From a checkpoint of a small transformer trained on Wikipedia.
Architecture: RMSNorm before each block, no biases in attention or MLP, embeddings untied during training, local attention windows, value embeddings, an embedding shortcut, capped logits.
Training: a variant of Muon for these matrices, 386M tokens.
Each number is 200 + 40 x the weight over its row's rms, rounded and kept within 0 to 999. Layers, rows and columns count from 0. The size before them is the row's rms in percent of the matrix's.

# layer 7 MLP down, 224x896, rms 0.0619, rows 116-178, columns 784-895
101,240,200,200,215,132,138,218,224,140,177,96,199,146,202,197,129,311,212,222,143,125,167,210,222,262,201,126,95,195,206,198,181,243,181,185,195,293,187,176,153,259,178,186,272,180,160,145,227,224,260,224,86,179,207,203,212,244,252,198,146,128,267,162,230,203,194,181,241,72,222,261,210,233,164,188,208,223,209,177,201,153,191,180,176,147,207,194,251,164,219,209,258,203,196,190,247,274,266,177,195,251,213,210,169,290,217,206,231,199,206,232,148
101,166,237,169,180,203,180,205,141,143,149,201,204,193,210,211,172,231,172,127,179,192,263,191,177,211,141,276,172,212,249,255,233,214,150,250,177,188,179,159,156,251,250,201,172,200,197,118,198,181,220,120,213,177,183,182,185,179,220,117,211,191,238,221,203,147,197,207,251,203,179,199,191,208,272,185,172,230,187,236,177,231,195,191,209,196,268,228,172,183,195,118,190,197,250,128,295,249,214,148,184,164,205,272,200,229,272,195,225,252,192,158,196
101,195,206,167,267,144,191,153,175,313,158,213,211,228,211,239,204,202,151,228,184,212,226,178,235,221,218,255,237,265,184,184,141,178,204,234,229,129,210,255,161,212,193,216,140,141,179,174,161,167,215,144,204,140,166,128,240,187,232,266,191,156,237,114,286,160,188,243,220,184,155,223,213,247,200,190,142,195,204,97,194,228,164,216,300,148,262,183,274,145,169,261,196,181,140,174,168,193,179,238,207,192,142,201,194,194,180,235,174,224,192,133,198
100,226,224,204,248,231,222,169,213,188,183,184,216,147,193,133,168,235,200,229,273,178,191,158,225,276,231,182,281,220,257,110,264,182,180,258,191,193,131,182,212,231,201,230,145,114,218,244,161,118,260,205,198,261,241,186,198,201,186,211,113,186,240,282,245,226,246,210,139,173,230,188,213,231,241,194,197,267,194,156,186,244,168,169,319,159,157,172,247,206,170,206,229,288,146,204,258,156,242,212,202,168,196,276,244,210,265,193,190,234,208,225,229
095,222,195,222,158,143,219,272,272,176,315,215,233,261,272,198,228,218,260,256,218,150,254,259,228,182,190,203,178,178,231,231,158,151,180,180,264,205,221,221,159,264,167,248,338,198,162,250,190,230,187,216,243,185,224,133,113,215,196,180,200,201,302,205,168,216,202,233,192,210,230,247,210,178,171,239,172,153,170,148,185,184,147,240,211,164,199,184,251,211,248,105,157,169,156,234,225,216,178,145,164,187,201,239,193,230,196,198,233,186,197,185,175
102,157,135,180,211,193,205,192,132,222,127,170,230,182,175,230,267,178,159,121,196,263,156,204,147,230,265,226,241,223,240,170,220,232,229,186,243,152,237,185,122,162,101,155,188,174,175,197,294,205,181,255,162,212,205,215,155,193,271,241,199,187,239,206,190,175,88,189,276,201,205,226,229,279,232,198,216,266,218,181,182,163,222,215,262,221,196,196,227,180,259,168,200,295,166,256,213,188,184,222,201,249,193,171,244,179,161,165,173,186,160,243,184
101,183,179,165,171,171,238,236,208,211,194,195,206,215,233,206,172,187,274,160,273,204,198,172,193,188,210,190,219,230,262,201,186,202,236,189,148,196,263,122,212,108,194,211,189,280,208,226,206,220,197,197,122,217,216,162,146,185,150,239,241,187,196,223,191,235,174,213,121,161,249,146,209,173,187,272,150,237,229,179,184,256,235,220,260,206,223,168,116,220,201,202,172,339,171,261,186,233,207,134,182,260,239,230,180,229,236,264,163,154,226,249,270
098,177,252,162,183,184,149,213,81,173,234,244,217,151,155,198,199,246,180,258,163,249,195,235,188,209,187,222,204,160,137,215,191,192,277,145,223,170,208,194,206,169,262,227,182,229,217,221,209,140,212,215,253,200,120,147,219,180,178,198,172,223,165,214,158,150,206,239,166,211,255,237,199,139,212,173,197,174,174,252,277,246,189,202,236,189,200,206,206,249,223,168,303,238,143,229,131,219,230,219,218,187,221,205,275,221,191,265,162,231,171,203,215
103,203,114,238,159,218,116,236,268,255,258,178,222,173,211,200,243,201,158,183,186,260,101,204,173,185,185,151,181,224,160,162,254,139,150,222,286,228,259,177,189,243,257,267,196,125,191,206,164,130,158,242,228,192,204,182,184,175,214,216,214,260,135,185,220,216,116,214,202,208,164,258,209,183,219,246,190,265,215,137,222,246,275,187,192,170,243,216,196,187,219,138,270,186,282,211,162,143,235,256,126,186,213,184,180,196,218,227,136,173,210,242,171
104,275,237,262,226,220,150,175,170,230,243,200,209,219,241,194,236,252,219,250,172,161,233,215,190,195,276,237,240,193,126,212,241,191,233,175,131,262,259,174,139,287,215,171,191,187,186,202,196,211,194,243,170,255,271,208,169,187,199,121,217,212,192,175,226,215,214,219,194,220,258,204,237,203,202,253,199,250,219,288,216,238,222,187,183,170,186,201,242,198,191,207,257,127,250,237,257,209,199,192,179,223,180,198,239,228,179,148,264,195,205,250,227
098,186,224,179,163,220,174,153,203,193,239,237,215,205,205,245,146,236,195,212,281,198,265,204,173,169,186,249,137,178,187,200,214,153,235,198,217,238,171,181,194,192,273,156,292,143,169,191,231,109,236,250,193,157,278,195,257,183,127,167,196,188,201,205,211,261,237,236,187,184,202,101,213,170,192,224,235,161,194,197,174,255,215,201,167,202,284,247,161,147,237,240,160,318,178,204,252,202,215,249,131,177,188,249,212,183,305,226,216,195,246,246,254
103,140,234,248,192,174,199,173,199,244,199,121,209,206,221,227,225,190,253,231,201,142,203,191,159,253,143,169,232,209,225,162,192,169,225,251,285,218,198,223,190,126,313,152,215,208,198,205,218,272,253,182,187,138,226,177,260,89,165,237,198,210,294,176,197,221,237,154,194,150,174,233,229,189,239,220,178,182,230,124,196,222,220,241,173,237,175,194,156,144,209,196,52,157,175,160,175,258,221,106,275,141,201,205,300,244,239,149,234,238,193,181,191
098,179,172,174,247,195,161,169,195,226,173,162,201,289,153,168,249,150,198,193,276,194,139,175,255,184,242,229,187,185,234,278,211,262,143,140,134,150,153,271,196,145,194,261,168,187,180,158,179,185,217,127,212,197,265,218,259,193,166,162,218,126,187,166,190,332,204,190,170,136,159,186,194,219,164,198,168,221,228,226,154,213,220,249,246,193,186,121,110,317,228,204,182,226,188,189,178,224,240,178,240,213,159,201,270,127,172,231,197,151,227,194,161
100,239,209,159,221,251,201,215,210,266,214,243,142,174,225,306,199,221,233,151,242,154,219,194,173,183,183,241,175,232,148,119,194,179,198,239,94,181,153,248,157,169,209,144,234,175,197,178,153,207,194,157,263,188,251,205,113,246,222,218,209,190,223,142,258,166,219,166,159,211,207,188,216,136,191,195,205,178,225,149,183,203,167,240,178,140,243,258,180,228,192,200,151,147,113,208,216,100,165,250,207,232,242,224,196,197,162,238,147,245,169,256,225
096,258,193,264,245,227,172,122,213,250,210,274,175,176,227,221,211,216,194,252,243,218,204,213,193,243,236,210,214,186,170,226,214,122,218,213,229,170,191,113,159,236,182,258,92,198,213,220,147,146,112,138,235,202,197,169,199,227,157,185,198,242,160,203,188,185,176,260,192,285,235,181,252,188,207,198,142,186,209,255,181,193,253,186,131,201,197,162,139,181,196,196,186,187,177,192,282,224,196,202,143,182,170,264,187,171,216,162,203,178,131,211,186
096,209,187,190,188,223,174,211,227,258,171,173,224,190,196,217,163,241,157,249,217,168,241,142,158,252,289,198,180,104,124,212,227,270,270,175,198,278,243,136,144,235,183,168,233,173,190,269,206,198,210,196,188,194,201,207,221,191,324,221,190,239,219,118,179,197,282,207,194,226,234,200,187,189,252,185,217,165,216,182,241,204,242,179,230,215,207,238,292,152,233,212,157,126,223,195,230,225,150,218,203,136,208,210,245,234,155,173,172,193,165,182,232
104,191,147,231,187,164,204,173,205,203,192,152,184,149,263,220,181,214,192,147,175,247,159,237,189,220,207,158,199,230,244,181,189,221,185,271,184,202,152,172,120,199,211,220,199,186,187,248,174,264,181,243,202,222,125,225,163,195,198,191,250,240,140,107,215,267,173,274,208,238,206,231,267,194,196,232,196,245,198,215,171,164,246,220,228,270,199,156,143,212,175,207,214,201,188,204,252,246,224,104,172,238,222,168,187,208,224,212,201,250,237,176,216
097,130,248,172,233,161,143,209,179,235,122,220,219,113,165,142,198,146,189,180,200,211,227,237,241,237,131,129,202,221,260,151,230,290,281,197,214,136,262,146,290,143,150,208,211,226,231,236,158,181,243,218,206,209,244,220,170,254,146,126,202,235,130,209,243,286,187,195,205,185,103,148,205,259,268,178,219,251,195,165,211,174,188,251,225,177,170,162,144,215,176,249,242,202,170,190,174,219,176,141,148,214,176,179,217,254,161,226,157,211,176,180,235
098,164,154,242,215,140,246,140,171,181,208,220,183,209,147,196,241,151,230,289,179,183,243,254,171,160,235,195,194,203,118,201,168,262,169,149,241,310,230,202,218,183,147,110,222,281,257,194,195,179,221,243,229,176,140,192,198,260,148,216,181,150,230,193,270,279,204,138,199,140,218,212,173,200,137,164,279,201,202,218,241,108,202,132,178,159,197,139,274,232,177,219,209,115,221,173,227,187,178,226,182,161,214,221,184,214,220,142,201,169,201,235,175
098,151,243,244,223,160,185,195,241,174,220,273,243,211,248,191,212,177,242,148,261,152,190,208,237,180,195,207,231,217,177,257,206,168,225,159,186,277,211,222,136,179,272,244,179,199,222,183,214,236,165,250,183,264,112,162,282,174,196,162,168,165,169,235,179,171,273,243,190,158,167,177,164,226,140,234,185,171,231,205,180,207,201,210,144,245,170,187,232,225,260,58,176,149,196,275,181,181,165,213,223,196,277,210,235,221,138,255,177,214,285,224,204
102,254,225,229,196,274,247,129,173,209,216,243,199,185,179,140,192,153,156,201,266,205,236,189,251,188,251,159,200,169,214,101,168,201,210,191,243,238,173,236,145,182,218,236,229,171,154,201,135,258,217,225,197,259,259,192,223,178,244,234,209,171,170,189,183,186,139,180,171,235,230,166,218,200,169,216,179,162,244,184,111,124,170,188,212,151,202,239,163,186,232,271,221,167,183,249,208,224,165,182,249,206,144,172,170,197,183,244,211,225,184,187,162
102,201,193,176,206,163,259,226,179,151,166,213,195,145,180,231,142,173,194,246,193,207,231,225,222,145,167,185,151,191,235,180,215,196,208,141,194,122,126,168,232,170,209,224,185,167,211,252,183,228,147,155,279,149,265,201,174,216,206,161,203,235,122,152,185,217,243,253,256,229,166,245,146,222,299,217,197,170,206,175,243,186,194,242,187,239,161,142,212,169,266,108,232,153,236,227,156,156,228,175,94,172,119,174,228,181,211,190,255,171,275,191,132
099,199,193,161,216,239,171,199,216,221,224,234,274,219,236,183,269,218,184,246,137,167,194,195,248,140,192,229,151,193,124,189,256,205,199,217,159,192,218,207,226,181,171,157,245,295,246,168,206,184,178,194,122,248,158,203,158,193,159,181,137,224,188,202,259,174,270,203,175,236,223,230,210,232,182,152,186,258,204,171,170,184,202,183,150,133,256,138,169,212,159,183,261,206,122,285,171,230,248,209,218,210,211,180,217,153,176,251,224,221,226,232,250
100,188,144,213,111,104,243,142,170,142,249,181,80,206,196,199,169,229,153,218,173,227,136,171,206,213,241,170,230,98,168,205,170,153,193,183,220,218,151,217,199,224,224,217,203,212,184,239,270,223,170,200,177,179,163,220,200,189,171,217,182,159,161,206,159,106,280,253,173,286,177,202,239,169,124,151,180,146,185,213,210,221,159,173,193,156,264,244,211,217,183,201,163,184,182,167,226,266,228,126,174,258,201,181,149,217,189,154,179,244,229,219,180
096,169,180,203,192,160,125,260,227,169,192,174,217,161,213,172,153,190,127,260,190,154,173,163,229,223,157,227,211,193,249,183,238,219,189,105,102,166,242,218,302,185,99,184,190,191,237,160,246,188,221,252,270,150,142,147,247,218,190,175,237,256,241,281,102,235,258,220,187,258,220,140,168,198,222,228,248,142,158,185,143,219,154,240,211,186,204,236,169,172,219,202,124,245,188,252,243,112,194,212,192,222,224,104,100,228,255,232,175,198,208,256,183
098,231,228,236,237,195,189,183,213,223,166,252,143,190,188,215,225,166,170,215,245,176,262,202,224,282,165,186,188,243,153,122,189,196,138,208,196,253,176,105,275,217,183,124,244,151,199,201,204,159,242,183,229,173,172,112,258,239,232,246,150,214,234,204,259,180,173,227,91,210,217,168,162,246,231,139,176,163,247,261,203,135,160,188,186,199,216,178,183,206,212,236,294,163,162,146,202,186,214,178,142,182,192,209,180,171,139,231,188,183,277,191,226
100,159,207,226,250,154,257,149,191,228,262,159,154,218,214,209,283,137,130,221,160,206,183,225,177,175,137,259,297,226,177,185,235,220,242,211,201,178,280,134,199,164,188,173,176,190,221,223,190,217,131,205,263,129,232,233,247,234,210,168,328,132,156,226,260,193,239,206,230,201,250,121,189,160,204,144,210,210,225,186,184,266,167,216,174,247,140,218,240,204,212,193,211,179,191,270,151,244,184,241,197,168,239,176,184,164,153,219,188,264,192,153,199
096,204,183,91,183,171,219,158,241,156,131,175,194,244,196,258,248,200,249,200,228,262,170,244,206,254,179,196,225,233,141,152,217,243,306,189,217,104,151,230,156,271,154,154,180,184,184,210,160,156,160,135,221,251,266,134,180,226,199,106,134,189,167,175,191,277,136,250,232,120,221,205,202,173,162,208,210,215,176,215,186,233,245,218,173,170,147,140,174,192,155,214,243,188,236,195,146,240,218,194,145,245,251,173,155,190,180,172,216,146,149,159,137
095,135,206,199,202,171,194,146,187,209,280,160,223,175,222,188,224,185,165,285,183,150,213,261,214,212,196,202,253,216,210,200,225,146,260,225,157,204,248,308,209,141,208,173,130,143,224,177,221,178,208,205,197,189,192,132,162,246,207,203,231,145,215,252,126,244,224,191,161,218,251,141,183,213,247,207,186,154,252,191,238,278,113,186,228,214,214,206,216,203,200,219,247,203,253,202,152,194,187,341,163,211,180,173,203,199,292,292,153,192,245,124,247
098,162,214,163,296,165,203,204,156,245,176,277,137,159,232,290,247,201,181,256,205,187,184,206,223,150,151,240,181,183,253,169,244,325,213,168,255,241,229,217,230,211,69,137,171,229,179,220,239,204,168,227,118,208,142,189,174,190,183,223,121,149,229,213,172,269,160,212,197,206,184,147,211,189,217,218,169,169,197,223,193,194,205,186,200,183,222,198,231,198,164,263,257,154,219,220,164,135,213,185,250,206,195,197,127,185,208,231,207,205,218,203,172
100,260,147,186,218,216,212,181,130,184,197,175,198,164,228,232,174,240,209,220,185,202,157,183,192,176,201,178,159,201,264,216,230,243,218,213,158,194,173,171,209,168,227,188,243,200,222,168,231,111,152,230,143,161,257,170,127,158,189,166,200,208,163,212,146,223,115,186,166,221,171,245,213,229,221,195,227,217,207,127,200,201,149,143,202,171,143,206,219,256,180,262,205,205,263,239,178,200,194,301,161,191,206,157,187,241,190,250,238,200,207,178,208
101,186,183,109,195,187,232,223,155,250,231,136,195,247,227,199,138,180,155,181,152,200,180,203,243,171,255,141,194,221,196,166,226,228,218,217,191,173,165,197,270,200,201,187,244,149,235,177,220,234,192,153,149,199,198,217,233,172,158,177,159,215,223,221,172,195,165,242,210,181,176,240,223,141,182,156,238,291,180,164,159,223,202,203,139,242,166,211,254,256,234,184,271,177,231,254,145,167,216,201,257,173,181,203,224,189,238,227,174,180,202,273,200
099,237,194,253,182,176,205,180,163,203,168,180,203,238,223,228,153,237,121,154,101,203,233,175,150,225,245,146,141,220,155,188,207,193,132,194,220,157,274,203,163,177,213,235,199,230,139,194,219,153,174,174,215,145,215,227,116,319,157,166,192,170,157,118,229,160,259,199,152,150,155,229,233,208,261,147,236,177,169,207,249,162,166,142,175,191,210,187,190,198,160,218,181,242,172,176,95,272,210,240,162,131,209,182,276,191,183,264,244,158,165,244,171
102,169,258,252,230,258,197,206,241,117,208,160,243,158,278,172,240,286,204,188,175,150,255,283,248,220,239,218,227,167,210,299,191,209,152,231,185,256,178,245,134,246,192,244,242,209,214,189,178,172,177,203,265,241,191,212,197,268,218,153,215,239,222,210,260,207,208,187,240,209,235,272,234,212,206,186,251,195,178,190,272,235,173,179,129,223,173,203,215,146,164,218,78,219,171,207,214,145,224,140,250,167,153,193,208,162,145,268,184,208,251,213,132
102,180,252,215,212,154,229,171,229,285,291,224,190,261,214,220,246,260,151,156,271,221,210,188,255,216,236,274,233,155,174,258,205,235,217,241,160,140,164,207,156,171,186,120,235,217,175,216,225,235,136,232,223,197,207,160,146,212,159,184,248,242,292,202,220,292,223,199,213,197,137,237,214,262,178,258,240,217,166,173,220,208,123,240,186,189,189,148,162,209,187,145,185,218,202,250,160,200,153,275,190,191,147,165,188,159,258,212,214,234,158,218,266
104,213,184,152,150,208,137,254,210,170,207,137,244,224,133,217,150,128,232,252,236,201,120,274,249,140,252,229,171,213,209,174,234,203,143,150,194,175,250,247,198,209,179,204,146,173,230,254,199,212,193,163,179,206,159,205,199,154,206,306,193,258,201,142,144,235,185,270,205,167,210,254,210,156,235,218,227,181,190,209,166,147,151,247,173,185,234,201,168,224,159,176,201,223,178,146,224,209,229,158,133,224,197,261,268,203,144,157,210,211,287,225,102
103,167,192,175,207,188,225,252,208,222,205,137,244,184,234,188,213,258,230,118,171,228,212,236,140,174,189,234,157,222,153,275,189,196,209,178,265,119,136,137,148,266,179,194,228,175,187,191,195,259,192,223,209,196,98,189,175,161,257,185,155,224,193,232,188,231,212,216,170,129,244,207,180,222,163,201,221,220,200,186,174,156,254,160,177,147,192,191,236,181,194,135,172,183,226,188,198,242,233,121,234,145,188,142,166,251,260,171,126,234,212,275,205
100,172,218,164,231,264,148,121,263,203,231,150,244,199,191,201,214,211,263,137,231,204,230,175,230,275,160,157,194,154,201,226,235,220,112,204,233,177,183,108,222,172,245,149,198,201,138,195,178,183,139,253,153,137,168,239,245,156,188,224,238,222,220,183,257,264,173,236,184,172,141,172,183,189,177,197,196,202,238,197,129,190,191,215,180,228,282,202,227,224,183,166,238,200,154,160,239,185,208,176,236,218,176,196,150,189,243,204,163,133,193,262,244
099,239,163,204,214,240,151,231,224,123,157,188,192,262,225,165,202,187,174,173,224,176,223,153,202,204,108,209,255,184,164,219,151,121,246,187,219,107,222,144,253,237,147,160,240,192,226,220,258,247,187,289,205,237,184,198,185,267,177,186,247,237,189,224,202,273,213,166,246,231,194,174,175,182,203,242,241,196,238,197,207,264,216,252,232,237,227,237,169,196,190,187,285,146,242,108,225,253,245,169,234,169,166,217,258,163,164,190,214,215,304,211,201
100,248,186,129,236,211,247,189,261,145,167,203,268,195,261,164,174,222,173,182,169,260,285,190,225,205,151,208,223,215,217,230,236,256,183,210,152,202,215,177,212,142,147,206,208,199,207,181,222,241,220,133,254,136,177,212,168,160,200,233,193,285,220,157,163,197,227,129,173,146,190,244,186,223,169,143,194,219,163,149,250,213,296,213,212,185,193,231,224,210,137,195,232,215,207,156,97,257,254,276,244,219,143,192,164,184,182,211,230,165,251,217,238
099,163,109,175,186,182,157,247,237,148,172,248,187,178,210,188,223,163,207,138,171,250,144,255,294,180,216,103,185,214,210,157,224,204,166,108,203,107,201,88,241,217,215,215,236,192,234,149,225,175,233,188,149,200,204,149,176,226,219,190,205,240,215,147,209,319,179,232,234,212,92,197,233,143,170,161,245,177,270,235,189,214,184,172,219,278,168,162,150,233,159,173,191,182,250,198,160,164,251,91,183,219,247,204,92,206,135,213,227,182,207,166,87
099,158,231,170,133,271,178,193,139,181,245,226,255,135,205,151,188,210,211,203,241,235,221,262,139,147,202,208,195,173,179,179,152,197,213,129,153,239,113,258,172,185,182,234,180,222,203,236,177,141,212,249,211,253,170,238,151,204,203,231,194,241,214,270,175,199,248,250,173,235,173,149,249,120,195,189,202,229,169,221,199,155,246,306,289,237,192,169,106,292,131,165,242,222,238,176,205,156,202,195,299,298,206,189,251,133,187,140,203,226,204,204,212
098,208,134,192,226,229,175,175,201,223,219,138,189,138,209,209,192,190,147,242,118,203,184,185,132,241,170,163,228,241,198,247,258,294,213,156,230,216,186,231,205,164,225,186,249,237,224,240,178,243,219,155,219,204,234,237,203,235,268,192,163,150,167,270,137,207,161,230,268,205,243,250,239,180,253,202,145,139,249,191,195,172,193,173,213,164,207,161,248,179,174,65,252,119,177,179,227,188,198,172,148,303,196,162,182,260,189,214,326,201,190,231,208
102,242,235,255,167,240,219,279,208,254,241,182,241,229,210,208,188,222,181,203,310,166,180,202,232,210,162,219,131,184,239,202,241,164,148,244,266,193,137,237,183,245,268,215,199,199,300,120,326,174,249,204,151,200,170,200,235,214,220,265,240,187,199,140,160,174,251,262,199,209,230,172,184,228,172,126,198,252,157,207,229,166,185,229,211,268,209,152,264,154,210,212,168,193,260,199,183,150,204,164,247,128,264,132,194,144,236,166,160,156,224,177,180
098,213,234,184,276,194,277,217,172,194,154,242,261,220,221,244,165,161,160,176,189,192,170,180,230,261,187,244,220,185,211,214,191,121,242,122,97,195,221,227,251,246,218,116,196,117,239,196,204,166,223,176,210,196,200,202,243,223,220,204,225,170,180,219,190,193,147,177,264,193,195,150,176,211,234,176,213,163,217,169,108,170,182,237,283,192,189,186,150,221,181,191,211,125,142,222,185,247,178,298,175,263,237,205,195,266,221,232,197,117,162,202,184
101,155,197,202,205,180,174,220,170,180,254,226,220,223,166,233,126,238,207,144,218,221,161,137,162,207,180,204,222,188,131,215,210,212,220,145,169,199,228,118,257,181,179,214,265,218,200,176,242,282,185,249,151,162,231,176,186,216,202,195,173,195,118,184,175,223,181,214,247,127,181,184,212,163,195,185,184,184,169,223,187,141,220,209,217,166,243,194,228,234,175,226,118,217,189,153,153,152,166,224,190,278,249,138,251,184,171,229,224,231,223,160,224
100,160,185,247,227,231,229,248,156,135,264,216,177,224,249,179,282,176,224,326,230,152,130,253,174,199,167,195,190,237,199,256,173,104,220,228,149,194,227,222,93,126,277,190,249,269,333,214,209,110,137,186,255,215,173,259,216,198,183,204,217,161,244,194,177,213,199,198,280,290,185,228,215,214,196,222,225,249,243,224,187,230,217,199,185,162,281,212,237,182,196,202,246,201,176,173,222,213,190,251,202,211,267,189,186,177,247,208,250,208,213,146,193
104,239,258,231,208,235,248,273,212,304,163,176,245,164,192,174,230,212,169,214,171,232,197,253,190,171,189,237,284,245,176,161,189,191,139,163,248,180,172,232,182,189,212,231,241,183,264,212,201,214,180,156,256,255,127,213,199,211,200,87,231,163,202,197,236,190,214,177,188,220,217,198,205,244,122,246,214,215,197,190,216,202,170,160,179,186,231,266,108,103,258,158,173,259,211,238,209,242,201,177,225,117,212,185,153,177,212,200,237,174,256,162,121
100,203,193,172,223,185,182,222,193,224,207,136,256,191,204,157,183,153,224,194,184,209,212,263,244,228,161,206,317,189,207,284,224,229,149,187,171,214,145,148,182,211,223,202,235,193,254,219,190,235,268,242,212,249,261,202,135,221,145,128,169,252,241,189,173,143,239,218,193,236,225,160,142,122,151,173,217,221,197,210,126,189,117,224,251,277,208,193,177,205,164,226,253,189,235,257,205,195,193,164,171,226,250,186,234,156,126,252,202,125,206,235,268
098,174,259,169,183,214,241,148,169,188,244,198,192,138,226,136,225,215,191,174,290,228,199,226,226,187,217,155,176,179,261,213,271,118,163,140,166,253,229,237,201,162,164,190,241,156,181,262,169,252,197,195,160,175,214,150,252,273,145,208,133,241,164,114,260,183,213,147,206,226,149,263,197,263,179,179,276,189,178,159,208,256,160,256,179,212,144,234,231,215,240,173,299,179,136,156,251,172,210,237,135,169,142,255,150,184,199,255,153,195,191,232,196
100,192,217,216,201,166,188,250,259,192,227,187,128,216,215,170,154,158,196,242,161,194,209,229,139,189,225,277,271,173,174,176,174,139,132,231,147,161,186,165,260,200,226,170,160,143,158,165,152,211,195,187,148,180,211,155,206,124,265,166,189,209,194,147,161,156,241,175,211,96,168,195,245,201,161,238,199,222,225,215,181,164,172,210,224,196,189,212,244,206,201,147,177,208,164,264,253,192,204,277,248,289,183,201,198,212,157,282,157,233,218,192,175
106,228,171,171,227,204,196,284,90,127,192,187,157,161,231,197,161,106,101,279,224,192,232,195,173,196,323,173,120,200,223,152,151,216,185,166,169,186,226,209,140,242,184,224,264,228,260,201,179,154,177,311,224,212,177,229,158,194,266,217,150,254,292,165,209,176,216,230,252,157,169,210,170,219,286,195,280,218,227,142,227,211,120,225,233,233,210,144,260,211,141,203,246,237,240,165,193,139,156,232,239,205,226,152,247,180,240,226,251,208,193,256,178
101,190,261,242,171,193,249,176,116,219,169,178,172,184,159,191,183,186,145,201,169,153,195,227,216,194,244,173,234,269,161,210,201,164,228,212,168,214,176,227,137,177,242,209,179,181,184,203,216,199,185,191,288,225,265,184,115,218,157,164,181,204,199,194,175,159,260,180,290,212,152,179,204,190,128,263,187,163,229,169,162,178,224,197,160,187,201,155,256,259,228,149,176,268,238,160,234,182,186,164,192,184,222,128,197,139,239,250,155,180,234,209,151
102,156,116,204,162,154,180,240,206,193,218,155,202,183,168,170,209,270,221,172,177,182,160,223,198,177,189,211,279,204,215,249,272,200,163,154,233,215,180,279,249,156,186,205,172,177,201,155,170,251,170,172,168,218,108,234,217,209,263,137,217,200,224,232,227,243,198,262,258,196,236,194,166,203,173,198,204,205,192,151,202,173,258,174,222,146,229,175,130,239,211,196,226,216,190,186,155,166,147,175,214,192,179,132,165,190,268,272,209,262,192,234,114
103,199,209,212,168,198,316,245,258,157,207,174,221,229,188,219,342,196,241,162,196,132,230,168,141,160,161,147,184,186,244,203,177,187,122,265,216,138,195,180,301,110,248,196,149,217,188,218,188,95,184,228,195,163,207,197,236,212,246,193,202,238,245,186,189,234,161,237,221,241,183,175,237,158,151,234,204,242,223,258,277,228,225,170,223,180,219,188,304,230,244,157,198,207,194,157,196,189,246,207,214,180,205,260,162,232,199,202,177,125,214,207,208
094,221,129,125,235,208,231,199,210,111,216,234,196,251,190,180,126,198,150,194,173,205,247,193,90,223,222,214,149,184,234,221,191,190,188,179,226,161,198,210,158,208,262,217,137,102,170,186,244,240,237,174,229,175,149,165,194,186,212,190,241,226,169,211,199,238,172,220,163,189,210,195,146,125,152,192,146,257,209,240,205,188,224,139,154,249,236,172,199,187,204,171,245,159,213,196,160,238,202,210,203,271,252,190,258,195,268,107,232,226,214,208,205
098,195,228,255,189,241,161,254,291,185,268,134,264,245,187,175,226,159,168,173,151,234,229,253,202,235,181,133,234,143,181,176,190,142,169,219,199,214,197,230,145,202,199,245,188,214,224,228,172,194,233,166,200,195,217,264,288,192,197,239,218,189,218,225,215,275,182,222,197,211,180,207,164,176,207,278,189,186,204,209,219,150,182,204,230,205,223,223,147,270,161,143,219,190,229,135,169,174,133,225,140,221,173,186,113,234,163,279,216,209,187,222,191
099,140,216,184,117,200,163,208,164,254,249,82,186,159,153,255,155,154,172,207,171,241,258,223,169,107,190,184,231,170,220,154,231,184,250,220,209,184,224,219,176,236,227,195,91,147,118,197,213,219,198,148,109,160,195,212,166,245,238,244,155,213,158,227,214,148,144,216,217,175,193,236,203,189,200,181,159,192,230,205,213,180,193,219,220,150,179,149,178,206,200,209,148,165,242,132,253,186,164,214,261,152,262,193,205,182,188,216,227,246,251,201,204
104,272,234,211,260,155,169,128,244,163,256,219,223,205,198,192,220,184,175,171,221,303,173,217,205,179,153,164,174,190,208,175,202,271,186,186,252,254,202,202,275,264,167,207,235,176,195,243,217,164,232,187,269,149,218,204,198,194,163,209,199,133,189,175,162,193,256,149,233,219,293,157,245,181,149,251,142,184,117,229,118,237,212,184,161,191,154,169,138,196,208,284,159,233,258,180,197,244,221,208,259,241,122,278,170,188,244,207,192,266,137,230,184
098,216,232,194,197,215,166,251,232,155,159,225,176,195,183,184,180,120,204,233,229,253,249,240,166,157,180,114,203,282,157,210,244,85,213,201,156,158,252,177,142,142,225,228,222,195,129,232,233,162,216,248,201,203,147,182,206,169,204,207,129,164,190,192,212,116,182,259,190,213,197,225,246,163,204,158,235,158,230,189,142,136,181,226,202,238,227,233,153,247,232,251,264,211,184,234,203,197,155,141,229,120,229,226,203,228,227,183,196,189,149,256,131
097,133,171,242,138,176,197,195,180,216,238,233,134,208,231,192,240,182,215,145,282,247,228,227,246,204,230,207,196,208,221,225,241,258,159,232,208,137,169,223,273,228,219,235,162,187,190,215,189,212,239,222,217,188,191,184,240,190,183,96,203,198,128,224,222,237,163,232,146,225,156,210,280,210,186,196,148,231,189,223,209,192,149,237,174,243,155,189,183,178,172,190,231,182,151,195,208,228,206,248,97,199,212,220,217,293,194,222,152,253,245,192,201
098,206,220,266,235,257,243,178,232,251,179,256,196,220,191,173,141,291,216,216,203,135,204,194,223,144,280,186,139,266,233,193,151,206,270,186,209,197,182,223,269,159,231,237,186,144,155,205,216,234,196,237,245,180,195,268,211,323,212,236,216,317,170,177,202,217,198,218,225,225,144,226,178,217,158,226,157,212,107,148,204,148,217,198,168,221,183,188,236,201,189,227,175,209,169,227,210,240,213,208,126,187,187,172,154,206,219,202,148,248,223,166,139
098,204,219,202,260,188,205,219,199,267,174,246,208,237,201,152,180,244,165,158,223,195,208,220,122,177,193,212,207,166,163,277,99,185,176,178,173,154,272,189,214,222,237,181,135,247,158,235,219,145,194,251,279,250,155,156,251,203,156,161,201,209,138,229,190,221,142,170,141,257,252,206,207,120,236,196,119,252,156,278,290,223,244,140,215,252,188,259,236,210,204,177,202,185,156,220,179,142,183,267,251,190,158,226,189,199,194,239,137,220,215,243,274